{"d_model": 128, "vocab_size": 512, "tie_embeddings": false, "init_std_up": 0.0745, "lr": 0.011, "lr_mult_up": 1.34, "warmup_steps": 200, "decay_fraction": 1.0, "final_lr_fraction": 0.1, "batch_tokens": 32768, "seq_len": 512, "dataset": "wikipedia_en"}
Each number is 128 + 24 x the weight over the matrix's rms, rounded and kept within 0 to 255. Layers, rows and columns count from 0. Numbers have three digits each.

# layer 6 attention output (transposed), 128x128, rms 0.0645, rows 14-63, columns 0-63
091097109093111113145138156141110119085156118104133164109076112159106155156148150103150086159139111091132143125121105154140134125146133142150134128128155143135124126137126149133141107108136112
123149153081118113135151141111154130145152073102121158140174162142151132146131147098114084139096138155138140160100112130116075127106176113116121104138132105108098146107112100153120121124146102
121118168095167153135124158117139100139183124149114167132137143134117123116122134140128184113157130116170167113122120145114133110135124169102161144116138116184132147100128106126119097145124099
100072093149137166118104109166158119199123116140133138121176166080163121155152135148153108160102144162083105112120093097108131107124108141113103121116138119102123147133160143136136113126119156
127124132127192142133114125152157143096099133132126106143129155142126113156120110119133123155117139100169119129144143099126104122135113147131093112137128150132124119196148116155109100129123150
120165139123194125120130100114137124153127161137130174102154178143101124127103141146112115061145087165149070125112105173121148123151152141152133167155092128126150123131125168143110115111096153
141134128130125131129131106102146141117119117131135112133146150108121184129114157132089133087132135128095145140129087146132108121109132131123131155127122180105094116154144152108144111139104113
146130137139144140118097122125122110125114134136143118141113138144118129102116118119161160142131163151142144158103138139164125105118096133082154112181160121112133154108133108133136125143140135
113153106106136126140142169089110117100132161127162090114097146140144099150106121166150123136131114133124124110144147128120164128118130151089114130120091155108123145112141114113144141122150151
132121127145132088132069109167133135105104132125151145089118114146115066174131128126074133144137140125080146103094149144137121112127089108106165150131135108147069098158158137155130105122151139
176161125141152147093151196124118164158143152121155094116103136137115114118114099159112144115139090131115120110155173129124138154118132151122129139141120129127087091109174127100137126144107133
111142148146121127113169143112129157148134155102147151091112145096105147133123104115134089138098132111097124142123139125143092120091136170118122122150170126132131144138118137157112155125111099
151146137118159144131166145135141104132128118148115153127112115075133110152128124115114085132149131156143126103112108166117114145110174141179115102118137147136167123126137125129140103145146154
139146127151125180154123124184125165128112092146146139103141147136131110112095097161145129130126110121095162143132133124148148118081119140127131112129138130118091124097125107112084095136143158
101115105163149099140109159132110137146090096120109149119145149114136116110156135089130133159139159131154147152182170121119128109065064118138128144143121117120138147124130100121109109116163109
136136134131095143102147156097184107128104112165106066124132094151127138106139133180105107119080141128127139140097149106096152133059105099104101112127122133122159145103153116126143128096161139
158127151119120117125086089120125184134111100165156108115118134125117166172155162168092166115111103131136131145108135063107076149100155108090164144094115156107126138095168140111124149133132127
152158109130150102128130122173160120102132183119118122108138105144092116129129116140128113118147110120120127155135118167125132111127124130165131116123115169122121157112156131131141109112166129
155126103118107141097159107158116116105143124140097155135107148104115161117132102153129134111139112134120146091092134143077089114119146110139111113122087110177124119101102137125120142100150114
096133119138179143129135135108115111130137135101115167117130160146084136129085137100107118178142122106155141136183160133142088122113108146124114124161152118140164127147148131093122151140104149
076131088158149156100103112116114116147088156089132157108131126087154103108160145087155097133079096122114128079095122140055141128125113114099123139129138120128132125154093127093103157106116164
126152159140102122127108131115120134113113129174145143111136138125160074145114149131113159110115073108109144126142160128101136152127125144100115138103141133144115153157110090132144109125114166
112146139092140107108150087110093143100103126113105172114109144111117091146120110118092070110128130125121126194103153110147124128158117101112116146123140129114109136126100132129081135126161125
138155153135124086140147107117120151178106131121138135145143101122102139115147111141111178171123096132086133130108141159118116139125131132098148120135151159115142160133143132134162119105111105
103161167106144106117093106120138132151151135121124155130126146105090140129122129094132094104181129122104121128107124150139124110103120122135113125120136112151110138130095138103124133126089141
172124113132131139138091164092135164096102106130141109144152128129115165134132119156102109122116125117112136146063154121106101128115140067123096097136114080138104148144097110110105099151139121
130071123167134122115109122133138128135086109117169085125121110124110114115161138108127116129145144116106123153163149101098099131142108138111153118150147124129132126160131117167145118130134099
124115141161111129131195155171132100122171121091151110139119108133161130166116097140128122138166141110149091120157148118153148118124163120129083102072137141121110121131119166163120136144107110
115151114125141135140119144163148132109114098096130129126130144149165128133125116150149107129094111136099104111074136132119166125146087142132119136120109139106125117158118126110088122129138141
106109137135140137080135110183144140158129111146110146126164118162150108165117143112121127130117084126144134105091143107112129159170137113145123083105137126131135155147099127132115136142132165
136116103134113135138117167103121144090145131118133073153109117141142156165078109089117108122132113148091148132138129132115144165120121118088085151136115197113153121109156147129152116140130165
106148138158105115145117108183128155109117146126129148102139088141108136147107114122120150151140136113101120113155120123090182132119112104130140164152139178182123159117081160118141111143140116
153127134128130083121145149159100140101100132114133116073127088172130080062145122102131129112102144111146131177135156136137103124166125095138206089101131140133086132133154130134111143124150140
125083152134119145139104113107146130134160139132120117139125105110150135125133129152155118132096162107127096156109117095118155101131113105117154090127128126117096127090107169114134154135136123
150076159113173118121139189129137087120116146128142143149126168103088089089155141112106115125151152159107117120121119124116121106134136165126088098106127118107177106166113112137138091101170147
098096108133108150139109158154128136158117141090142142112102127129147087139093115153132166118132098117102118142153153106101151135119154159118122172118121139147098088111150092129139134135079119
142119117168146153137109161126142089134150118141129125095152162113123139140128160129104128118134119107129144149088089113101112120165125137129140145136149118123107116126152122135100139128146113
107108112141109144108118120146143114144127125133148123139118145094106118142114097163151079153109112144107151119125161124152132133130086155159110102157129125120159158101100110122107161144166151
111168162096178068120116126136120161132086081165125122137111094139142094134132106118080125142128137135114172092138145105141144132123117112131130124101123157114145131124074143114117125142149123
137167158135102145106104137135139141159136109180115138145123112095162115130113132127118162163156157098115185125145091125101165132119123114137103105163158122124140127154134122156125090140112100
068149107121097092135098094170132058100137129134106129144153120182132126118113158119104145136134128114131163139119129124116163137117133093105121175125110161154164109141148138134104152097167110
141116138134115108117127141148103148144105154165151157113141193125116111173108160127082101131143127103133124104109101121149145136114148131126160131148130133161111100139137172116110153109123127
149123133157083120153078166120131124105081170146129134090154139118160126155092167081104110136084138153128128143094159120146099155124114071136095124089152147109171114127132115085128154141158129
150145112081135095111114125125126132162142127135147136142126132143175111168131133119110149150139102142143089105078173115104143127135131153128120109114107147125139107122110141110140113174132102
160159149160153114116108073124149151107136134143137149119124114107149122143129087144137135079129111115120128099124141122148151116146134150118147143136093154155151116133139131106146104155105151
085119148182134125147134077152133106093134159163129160114159139128134112158134146124104154151068171144115122130116094094147124147155064160123136140130154139135138101124122102130138113147124144
106137110150163112147102120128092149122116150124143090128095121119083125102155128076107133135133140093129176179125122141143159125128097122109146095127117098124107138107143152160132158138117129
114138115089137113153142087110111104153148166153108099137157131134148115146131139149139121142096126109123119112118126099120155126090113115129155129108148109114103114078133115154109103137169159
116153101096117123092173099148105123127137133100127095104145156106083177121112137151123151113111158104138098119111130110142148102094117122109121122138128153136143178136117132095143130170172120
093107123160141105126108095151107099170166098155115084126120119147182117147153104118167133145142108119122124132124129105156113138091094081155064152157169123127131144131126110128129148111153121
# layer 6 attention value, 128x128, rms 0.0522, rows 15-63, columns 0-63
152104149137120145118115121114134130149057178084128117115130132142085127145111130147165148146147121119103110098110123185142138137106112154117129150130127157127152099154120149139166142140102140
146113114135105113103096125143128132116107167113150097124131108163100098119167152129134077138144090108093143188108159118119130117150122093128126127097156145073104125125144129165125163123133142
159149149142143118161116165098111140053111134137139145143106109161092146115123134111106143105147137139200115178150157126137151116146152125138170105140122136149105073131137089120138123131113109
122169150156111147121135141125118087148123099130121131112133146110103150103138152165104146095150133148106114156116113147131127111146153105135140110131117090130145135093113169103125133115138152
137114099102114141151113144098100138069133098110102083129100080083184122122123110126139120167086143120111135126157153126151155172097131134133121095164136156095114140102130080140122143150148096
108121150100115129173155139127129132141129100151135125118153121141128104110110103092185156163148137120152143133116175095166137141136130125131090102124162093135158085089131121137148120119148133
165142105108134156103125144158173135125113125138112108140145124125146130170079118137115114086155107127113121106162158129108101145137181129181084112085122144163127099116138138094132164126148121
106136129152135166163122115160137145163121125130108148127170105106153177143145148174118125139144090132117141169129152132103122141150104099168168138172169109129145133149146135109127140139138100
149132118113139172158151104083150156131104116136107146124139146145149145141131156155180145109153139120157095149136091082134113136103148150136113127141126140130181124124102149146129136103145123
108110130132121101163100096158118126120144082128067145172128151113178168151124147116094114121117135168146131123127107137111122092146127124131127098147144143136155207135110109119099151139178130
153107117091133148135084125114118082094095096162131128127129135142105159136130144117122162118093149158096100116150117140110165126127100106122118106102091103147182140102167153090161126124147205
133120101090122104141109157157130107125137150127121092131119137160146104124130164153155156125106137091144144142144144097161130098177082104111134121111104110147105129093139143118101127102123113
170132114125142129141114091118154069117114146114135135157126128116131138150143137105140104075133136146177102137135125132137125145187129112133120137155116115137120142090163122156132162108133111
145133140131105117130109134114140099113173142164150123137112101122129123127095115156083142096109100168150122109071122152134107144161144135133159104108130135127155142144129168142151128136110153
086141124102137123152101129164132123124123131109129159123134141134126171161166134105097095130133123153121137141161117138130115145152133190158145159146124095126116111138117172104124129159138091
107138075115138140132101161127141089153150143114103162107133124150094124133142114106122108124160169142117154115089145138149157076140078133154120135123160152150116111126088105151126116117139108
138110135149133092144144137110077113144135092156140169141109141154163161114114148113123150126096156088126121112141082092137081136168101129093116082132108082153182113135121145108118131114124169
157114081122124151146125119151130141121109113171127141124162093140138148141135162113145119169099086056147133139091110112108124121091091105112155094136111089117146144115126132121095106159113144
103116126146149116114138128121132094134148145121118117115149129136131138155148159139140121090135153127143107117103118135152099097146145121119125109152163142121126154092090094117120161104133117
168100113097114151137057133164110085124143123141113161100161144148092104122129099142138162102125139154128150099135113143121130121127141072093097120097133121113113132118132124128110103131175086
145125109126175149129109160144123150138178130122128132112151115142134120135154115137064122141106124112104140136157173141167104088131140115124142105120114117143114108119147109154132145137096071
137096131149120126101103112121097136111130135151117112138178155152132128133132118176130130142128140134162122143123111122102140079104118126158109107104146151133102084091131189179137167124098134
111149107113143125097120135141153165157087152148145122139130156119124145138118107155117135084097082163113152132139120121114129122135128140139155162148166153104139098145119138114137120175129154
145155110143131147119126086143164164107117130091115108109132135136142137126104127123124110116127112121136128095151129128133122134157131137116113128123141156130129152125125149107158077162146083
125109138143087142081137113105174128119142133115118148157130121130147106132127134125115112173112136112090140157077140133120126121129098139142141111096121133088126120079108105164137127144124118
142151146135158121142155118141146113110175139110118136145137162138166129139163101155133135116156126125133121153144117106159139133113123133159146098154104126093121139130120164108099137150135121
164118144128129105137144157116111140135096135152143111141108147101170098158090087090136112166129135123144104107122126144129088112105129166080157138130108134135142117151103090164155161118110117
122110102155093159164164110128109126130134121148126133113157137156137133149133136070138144126125134097108155116133086146118105132113156109110116121116132133112135128150116086127167172111136129
122134153105093129148148116164132115131129098117100129129135109171098107101102085110123122076132112129100118113114134081119105135102125150115114087129161111081125157108143105111161158103099113
145127154120106107086092151128172122128144125108108135150119126167115109124133107085125107119180129172097129112117123132138105116112108146130166117133114125109084130118093124138114079100165122
106115114096112115124172164145095106125114091114107110181109140097144122121104101130145099108115095108138131156169097168140112142143169113100137109089124103138067122100111144110105134134073141
134155111120105124146154155132108113109140130119121137117111119114098111085154093137148142166114167101157147140151151115125171082191098112165107143145107120113149108169134114114164125135160160
122100111146092158106102140130109131135138119128130148152136147085184113150122118140133154120130110114144135148151154143130111137115091098144163122103123155100143166147130157146136131152166165
133130131119146157134139114117150138156152131093127103144070113157136116120134094128066107134113126141130109115097120106118109159141098153137117116117142072185151133121121131150135120149111147
139135158120152132153120105103124157126120122125189122111120137157118084129150139104141126128140122138149142117118115141198117152089107084150190142099146173141104135114141120137113146150124098
133136156143118117099134099117158089141100092117122158119163173110104152134132126123143131159124128127105133160138140130134097115128105135119104102123152114154155103121146119118129126126103137
139154086101124148131141133097071124164103122147137135144153136126144112127128114147118106130101145129090125088125120119168129128094146140128143126116088140107117128103093129145148133096140148
142111137112110138113153174130108130106171144117157123138106145180165124132133104135103101137079118186136142136112167149152153103129158151139084131157142122115126126136130155125159129130091107
115131137115151128125128134153100160151129145126131150096128139119116122102095127160119129154137122146096166138139112121144128137136125153153125107119163119125154109111181130111149154132108128
094091158121133110129076118161091135122067159143154121132129115133148116160079150123108134097064093157121103126169110160109115075110120112110148108159118134164138139106145130088139121094147133
140130119109107114150147093136162116139127115121158125125139113124170148106114142112108143113113118154123136113106144146114080112128121153153122109095131122116117127159162139096149142140114103
148140083140149127104136158118150109131101121108170126137064144124100133114138147143098083123111151172094116150116183103101102076137160142118135112156087112075114140134156112145111116100110103
144140159098110183118148101140091148127141101148150108140099119137122116168116098105112125132136089146139153095086145160100149107140095121093146153136138126130123154104141128117137124121114133
117109141118159112137127143149080105160102165138119117136143108154087117168112115115120167150137129139115137127135153163120117162111139123108143125125114115135142114134146145135172146119142095
107146122150142121136121126140107154134130099110154130175139136140149149146109127105152178118086159128092141117142102133086110154108137091084103101111133145106108125109154128146173126101097098
145133124113123139069139158108112090105095145127118133091114129148104136089123143144133132126130144124121139132108115139169112108153135087106111088178123090103121109114132122150127121115113130
115124150178135124130116113120138108143125128110128123133119137140159165173134149147122142116077102112168152102148129141068125087097151088126090145085166139120080137145149117123148109153141142
117104106131124139117127170107127107109136137126103169120135142113104153170145125126150119171103104112118108127135127114120117106135099120158116120145119145150146110118083175175116126102086106
116105138132119109132136069120122090130132094138092128148178130096138110153111142118119113130116106134067154159141108096111142113159146090089136146116119116129127172114143138135204132134113175
# layer 6 attention query, 128x128, rms 0.0524, rows 32-89, columns 0-63
143093146116097137143153186148134141120111151137090141122146120132133131140144118138133104140100139144146129113105100126144127136114142134163154148140126120143172108087079139102092144150176096
150157167082109163108102132132160122146141139140128102128128123102155131164119131124171153070119094152101094088118151142119122136176125115119101094115101101145091167185171112160138147082103161
124104171149154196124128160155148144107133145142124103106147141115133116130122098154110132077111136141137126126128109181137132150123152149090151133112128134115112120128124103122131167124102137
129100139138154127150125130088157169121113125136072127116137163152109099129124146096152143107103153112135159135132134116085120140098129137148143140158153144062101121123123111120169114149152154
191125131129174145153113147108157151091088117127118126161112124115092133117133154134087118125119119146112141143138126123090101147078127149153139094121103115109121133123126137101149134101136118
101090089150157117168113107163143113120130125141114134144148107145139124155112132128129121116093166153157132124119122153160083133109131155097132151120082146130163111157094131099141120104120122
140125116097123135139113127140129111127097115131119149100133174135120126174127123113108081110084105125121132111130157133095138156122155095110123133121148118156117120110161133114138120091098113
150108130125150124149138123106155116134156148108145174124132150147105153146156143122123125080110126153156103145140112151144125158132125116127109134130109108103126063094113098170127176152182127
157139101149138111144114122119139106114148158146087106116140123100154118145133137142151145141094124115088135128093158128099109090153113106113062131089158093126082133105142074115122155169129156
193119100109135128087149091099130154104093125075141110093095137113147162183156134130135097162117186133144112073184154157161130183148121150139095119143128112124124174173084136105140152140132115
100107079165177102107153142098115110121136141169137124126153103133142146151090098132148051100120126117104130113126117124110163108127141180132135076156118146096089170115145163124124149103115113
116112091177152182153121122150122110162102117119146192170123163121159165128148111154135141121153116115128120126088142138104100095134097136127159090117094088115158128107124117165116109133095137
116156119104129083122121119110166134148085104113107148126108142148149151139123114082176141118145106128131140137151114105088156108150119100104150097137124093168096151140162130159096140119125122
100173161161123107134111121137119086093149139150122184168139128142137121098109071145158150177107143110132175085156117111112149147144113153127158165113137156166149107132139082082151180087124135
118113087177121183149084102132115136122078107158112084129128088119118119146163160160109156145117121157164127126122129164128122132146134138153146114119177139105154121146144079147163196148131130
155115106131143151112113110093143143151104152144158136103113135102110086122136110107155123148120160067172157067128152207114166162122139090119154095132127077092145136118121152123150094128118152
110152108102105109101118093124100120140155093131164119120144148136140147120111152128139149093121135156090101132114185120146156148148128130108123102118133119151156182127170136120144127110107124
116139125154107160090123124147110092149129130135139140103114137081107115111157130162087084122107150131158099142153129118133089167122097118137121168163115109173143117074131133132146110145136124
105126119115115125103161126140125121146116128092106129102090097138121114120113153123160161114141107129117122086165142111133158143117074124132126125173089076173137124108111120110135095097128141
126151124102124084152116086128146127135083142103131136164135107125134160160118167151145107147135136109102153158152144138126145115121112125128121117122128105133127064127151187132125113121125112
098124104117156131118136155130142137137112096141105159130149115143093157062154127174138119139141162075137137140119114138127078093071142109119118138192171099117126156133078154133158104122107117
127148136094127105145144124085093176114149049148094120116116106099134131084138153103172168112117140144073131205162091073124169143133127130130138136114122132103143130125098100133105150122100088
127101147147189088125107127133157158083146132121114097163171136169103170088175148148121157112117118124137126172137119132102138148166138129128177118142084125032120138122066160133168101134114122
135177171109081159095119104149114103131126139115112141125130128128146117157127155110152167125115094157128130161127145133115127147160129132104162090159136096168142139111143118165138140155126144
136090141102165104142172133101166154115108099113141115097130092128088077115117154118118146143096128141129074131130141109147112090125114118105135117136107121095166164148142095141118154148118107
143105159110094105108111138084168141123136147133119123146153089122090158132119130142084138129107131142115113087113087123098122119107105117112135127122100070117106134165133122125128166107116118
127145159107094128106147085159111117113126117116134119144155142108145064127087119136134103102092134145116141158062147068100116095086204141115121119155151115116196101141130121125125093122136083
164156145171141140113125169150133144112136093155128102155141126117158087134117156088061149146159169104167171155115106117123154142100123116123107170121103168113137165110122147132150114122140110
158133109124126143120162145099157098131145127093118137084107096127110137108125111150129155089102138119118174135109167115123105083122104139114091090103126161124142118104128151127139143097135161
129146128147144118150162133140135121098098118155159103125116115098129150151141123114132152142106099124112124148128174119120100125086091139139197118110135118123116098149163120162106118175111112
166133102151171122126130119119142137117133140069135149101143166081120111138120106152148144138161159108128118084127116134074105138135142141124161172137119125129140096185103138126120144121075115
095148112118130083144158093145106128168120092133124100127118124087127117146078147094146096149149110158142144081126143090123151093105113131085122101144138102132147138139115139109098117140147147
154123132095094143092121084209101092155135124133133138160133144104160134114145148152112099144162102180144121061130131131171161132132089154090093122161149151125153143133119134134124098177154128
111134127137118139160132147112108086131138139131111146147123117103149143140129143163152122133094082147130142119131123154135141127148122121108076120168138121173174131138129111105116113143109123
122121059143114113106114104147118105134078094095110136133118162141130117123135122114126132097148143134117135148134146158115120139112130124103136165129137117136157129128126104139095126123118122
144161110104111155123104182147128118141121147166122150156166173106136138152151106103173098151122135172129096123130127126128104117094104105120125105111118131139139131082124147139115151161147120
135127160120112128126177144149113102139143097138122094112108113138122118087148153110084129153110110150118135159131114144140137124168141159093066144156116109161164132156140111117116086126113149
148179141124107153105151095128121142130153142121084078107119115080154111163107176147118102188130152156142101106087109107144128147142138151116120134172119079113157101150144081107102143153134148
129118152129108155096084179147144140138130101118207114098124141109167118106131143156122136096110109165103120119166133121117118158095123107089138112145101139126113107114130106108131112145123127
155067145165177106148177155161093142151141140159108117135132160138125113140099151079116103054105129124139084103133093151082153138103132143161162135164095136119122167095129096110140144079120152
158106111141132103126124078148159086102131149147125121170159102144109089165083117123115091146121065062110147093093096141127138067150163105120133093115151138148077158089103105072101105148146134
149122144152170115129169176091140141143089129085131112155115080110133129139122162100163125097128150087095124115151058113144166105180136168146103138091139118083165124081092092172139109110121138
120140143133093123165146098100128136082071160133122085126127113161157148114154152183117115124142121128113082175099068095192128122154133084084127131137124113165085152098124159082164141089104082
124131149161150130106153142147136105141133120167120163104139099119081116121083152212125131105107094192142135083086153106118117118143153105171103116100090137151120105088153113172141126147093186
107115109166130106117088104093130111135155181208162111091097170114081167105129127130136117145083126122148117094160072117172117119098165115115122167111172178118129138088124123100130137139098139
138177123137118134107129114128125100121121179084152102091149116152121093069140136098108113100164137156146116177145188102136090065100080192139126101137136154148145123093081152103178170170060116
159134146151117138131143139082128089128137094136129151133119159154087160149130155106105113136158148100145118118126098132166104063158146160106127133126102154117092104091163107151125106127111126
152114146102107172120095165182176144059099157141144114135122141148084108140123115097142157139146128092151140097110149097191138176125108165133151105127136112149110096139111118124144131089113166
150130106117098128107140136114132130146095077122160126149123119130107098153159131072120102129152111161127131134127156131138086140134135162156168103156200110111147146128120126132126130122116117
147151157130117154073130114150127162126110152142139138139106167106121153102097100144156135120143146165135117130087115135139173086149140182143100125138125100121148142157125125121143160155159139
105129113094158089166137154053111152139123060120103105139129156135149146122113116058154115156130121097111177153136126112098117083131094079134128107105121135087086146138119163138067125073095111
123116138127154130147191156110164114105117082148130139127118122131133133132161119111100066152093158107127124185074100078135148109103100105117130132156122164072083122101105159138155094141094104
135140118108124083165087083138109128117106096106121080118095133159119108113111089115133191131116165110142132122132132110134149163108160119122139162107096155132091183159087126132159107128119109
155143082126151106137101128147141160128103138122143120125088124128142137159081136155097101132119129099136121160135110103134128132155155085146115116100098180117103168151125123116100184116121091
125122137109178108143104113101164157122105072126088082120119125144135125106148093144150130141138157095155128124095131149124133153148129132129170121145113098084095138118105116165177130120130113
120152153126091136130078126116163121167141115143100150158141096110116138146103145115154136122158116150080105147125120106139118165107086136114139085150157090115126118105155172152174111148179117
173101107167140152101157155106104093102131113105078104092158096131184131086140143132151099156118124095125167113132170087159080176111112107115184109111130109168102160074094124124121197132129193
114152184169116148131143137134131159105143167143161127115146087175183122105119113099045139131163137124172149152097108087095109139117105100145095138082091118146124097157133110126093158108157116
# layer 6 attention key, 128x128, rms 0.0525, rows 32-88, columns 0-63
136123131142159118124114101131123141107111126156088135157143180143145118116110144119126143130145103138126133123131133132095132116124108109131145140109140100113130112145155137161095125138116192
111122095156082119113146141142175130109118123143111154111109119122139097102107151142107123105125099131104158115125107148169120097143145101146131114137122125143138145110181109129099132157155136
145152135174125131140103103148110102152107149139111131122150132085114128148143123181060103132136167114122136145098133163127104116137126126186138155166157116119117116136095133120165138145128129
137117142137145098150127120141092132161098140099143152174137102127126107095174112141115114150137113139173140109119128153081153140128142177119148133116126158126167102117076132087157137129100152
169094127174188115144129115146081113148159076114074102148136115151150100129190112106130133140107116158156148133144133162138133119109136136145166150159112108107113139109077147100159145166116150
106094081113134109112167092140136106092105139156118142096129151128100157137141102123132141161104124105118118129090125152147179102125146132115178140152159125123162118137134167150146131157109103
135087100177206063153098125144126146180100141121086145145147115145114123130200106158129141112124152138190161166161073114090197141133140131142180223164101148128136100141010129075168130096112121
104155155074020147139139141138128110186171112156149112153094089093166135158127136120119094150146083076095094140130137111144066066144082138159083094131130150158096133137165125148080094150151123
142085145150121115142110129094090139141115125092131133133106164145093123089116135119107095145172129140105071092132131149128156118136169156143143097161141110120153160124141172127132158149120106
122132147136153119108098123135113131078130139145116129145151098123091145102117090128169178144096089132147174174112158091145170103168096116172152124137146145134156080117148130103105090141107134
101101107134120114114124113129141116150099112111141108110138113120122138180138162152108171106105119147112149113088170114141137182141122129115116121148100161161168099136162162149099153063146119
128166120123119118126125106110135129087138103154108096133086144156107117115123118105088166122125102152155139084159127132119148142138078116183106137162125131142122122200112070116119073102124142
146091119161155099135147143091143124133151116141109110158137130109105110149109102139114143184136132144145152152090134122129101139090119127159158137092086155127116087172101151152145137126144167
136071109131153147136154176114129130185141125132123126170091159108133153080145110108110142108095138167145157117090161090115125088133138102135099141135128141104124192103110170167138113090120125
094123128122076165111132135155117124150135170116137161144116140148144134096102162127194125119108148103134128144114131149161128126121150079093117098171122122145128166113118099141104155109148173
069123155128090143100149165085155142087145147122117146122122130136122108122145108109136142142149102161102122166118084069111126111168110160146129128133106171167082134128153155162097133136161126
141125149121134144149128135161105134107137155126114136138120120128094126120115084150150093104108117135171137159161117138099111153119157162143137129125140135107125126130099139177108093156137142
087101137104073136126129141105128121154157123121162141133119109124123119151127121126116088138134106154089103119123144156138096122121102151135109093133116133116115138108149126138106104135161086
134179133121088126122115084158103163131097126139127147151089171116123111114162089125070113135111152154145121155091092117162126143165113143132111164153126141139153154119147109126142130148147105
140116129120115161127124106129143092114162129133099123139103141089137124116089130100124125100117131138085117119146172128131107146130137143133108127106146112150138098140161105117137135122161091
161162138119121134099116150132129197159094156128152099150122098113127131155106156108121121156129156134107158170137139074167153111131109151136139121128132114131135120083106105116131102127113186
091171090122107136131121158144132165089138138109137102137107130151143134114054120127102114106116140096091123118127132125134064105125106113068129129159101136152138160140175122114089134201121107
135104103122204116149154131130124148128122134094088138132089116131119127084134124145143106150156116118142160146161120130129139150117118098141132120116097137115087129161069109095128125087112124
094128110102126136143174146119108130116135145129120134165121107130127103085148153144153116147105121126145163152123110162121087127097129123122126091126159125122121124102109107143101153124078162
141125123127142156118134115122119193108134150146107159150125138144121158141148184151114106160131085109095172139150182120112093152128126094178141120112126095189151150138094125182138120128094145
142120100109121075155139114151081142106090121120130100106104147149128075140129125125147162117123149126098140141132142097113109104094132110120135200146132154132135137140124087132129145091177122
134129079094129112147176068094134130115115119142129125121135182145126137157103061142113116113118109125115105129139114143152142152151111123130110135146081137143096091086096101144135145140133166
123169139120095122168148088091133141134132116150125080117135140158168096142134122152123097113137133171135140132154144141088149128114110103096143144135112121115104137124155135110070147111127139
117124120143134144121101129116088148163120123104108118140108176133120135113142124137116121108157084111137163144135154117107156163125118152146134147131144090092094122146105099103131142162099157
132108131163167122131166088143076113156119118144097121122141105132085129108120115118132178157150143119153110114134121133134104152096129138168139180088150108144123143106075156126110098116122181
077102116146101128154130143134123143093127173175136115119137102114125157119133120114087153107085114147106160132110125152141157173133128108108111157115150128098115152137144157101139068090127102
133114147133142156126107149117152142064153123125123148099155147137127139098126107110111107137148117112159129104120150146125144123130125139144144140092144111122113125120137132169130132123147142
134175141115119125112137148129135082098120137157137113097077131165140157147138132157123133145103125146109147130095111163135145132121145091118141143111133136144104141149131107135140129175136085
151108097112138142121151150133115104134101126114127177111116146141147078141122122102140123120108144091143139104108179159126115150119108109160153086112139153120136120118160138096101133137112122
130108144148141118141126121133131075145098123124094131136105145154131130114101093141144163129135116117145087131089099139127072144131131117123134104125163111127112128097119079146109160122127091
114118176147089134140153155154132163148156086135112134129122130107120163099128109124130181096128129148134151100137130091141101133130139107138127098142114119117142097103111132138142118158149165
138081095103143119132167161102148164150105121131079062149137141140143130131120145092135106082122127149121131135136145116130111164146164123134104112113104146114163139134136146119131143112087148
113142117121089148104118089117100170153203133123150170126134157128113102148083148145107145161132133123147147126147151132120142069105123123114118116125205119171091138077097126124120159093123149
087127140161153122130115199131110179099110140170117150104089148125159134157125103108115121141129127145135178110063144110150152095136084146132165105094123098122112150103132189062148098128106124
106094127158110087135168136164120149076152122096091117102112148130102183146165121129139131107113095138139122129135154112119142140129126072143111133182152132121151155107125135106110151127094097
122111140146109145138130113121091131078144178178112126084154137063148108168140152160095136090076111152098149087109127109126126121100132103056106147163144115125121116128092136141105133149176139
151135107102165139144106162079151147126156171126139164158152106125150147140107173144135133103148141147115108180133088122135114064104121149132125141168144123069147163148133123130154081127110090
120137107138113136098103060101110127110177146192149101130144145112162113096120152192127103130184108151105122151086165126134118114186103134101122125108153113115135087108144158105098174101154121
143163110103173142099156160136159115127107103151129097162097155168127144140172125134131100114107113133104124138067149122137109134142131134109115146165120119128134161142124151157156110152120151
127121180117105143111142128130109160119154119142147136097144124086093162103147146129157147145156140137111149151124100131142067102093116112076159136155154151121172118091132121172142117167126105
131111139133108089176187114119145136153101162166095138104129151175126101144155130133115093166131131101138087110150153127151064128130156169145170149076131101123172146067106162136121078119144085
144146115173141132139162175104158133137135122139110112134161161116119107134178108137112182118187109140134142099165102156115093108095094174095135141048109153087150064116111136066089167160127120
128134145133135140121161157117130175066139101169150119146170132159104118097108129106154111095150123151124149096114141113157164066148096162117130186131103137127098094108114087071138077112121136
142141077109134138115166100154119144129152149165145102121126130099119126086119170180101118132136132121077148119148103104152128152116122102137142173161120114155202136147137116085130131158122167
138139138152120147105152097134111132106155087110160131139125114144108142106127142159130114143104157163097105119147152182123114093083138089130135121187134133156144166112123101135164090134125102
144105125176138133174095117119134113129094122123123126108174158139183102184176139080113130146124135140106155115078152140106158123111128155132109148061089168128140141117136153154118102117150169
102085156109115116148163159132147133113152166114157161120162149153148153147133157121195131071109167103114141148128102130105117143182089151124204111054148157083103123128117105150108146127151147
106096134155126097156139147150119144113079104162076115132084170166144095120104114118153119065149125124123129112108156138157113120138144187153170096102146091106112119133139106106125134088146140
153155154151155110153169132139090159086145147121112157107104141145141181134086105092180151150114113121169140096103120110147121148163170132139125138105091126104107134139123071151136082157115138
130073142106211127144139117132137181110106131150082131149141160104113132113108154116134151134120136152167157138101138104129128096184145157133155070119129131088102156128083117102174145135120142
113127143112104139124104093150152089147105101111129140109136131129119138088148064154130082119167121106110100100123099088159180124143077119128118132082135141137108212111122117158140141105148100
139143129128105133116156150107122133096104135070156128120148196112117136129140120137167135132081159136174156111154140095129092125160138112129111072146110133126149148131120143154119084128119146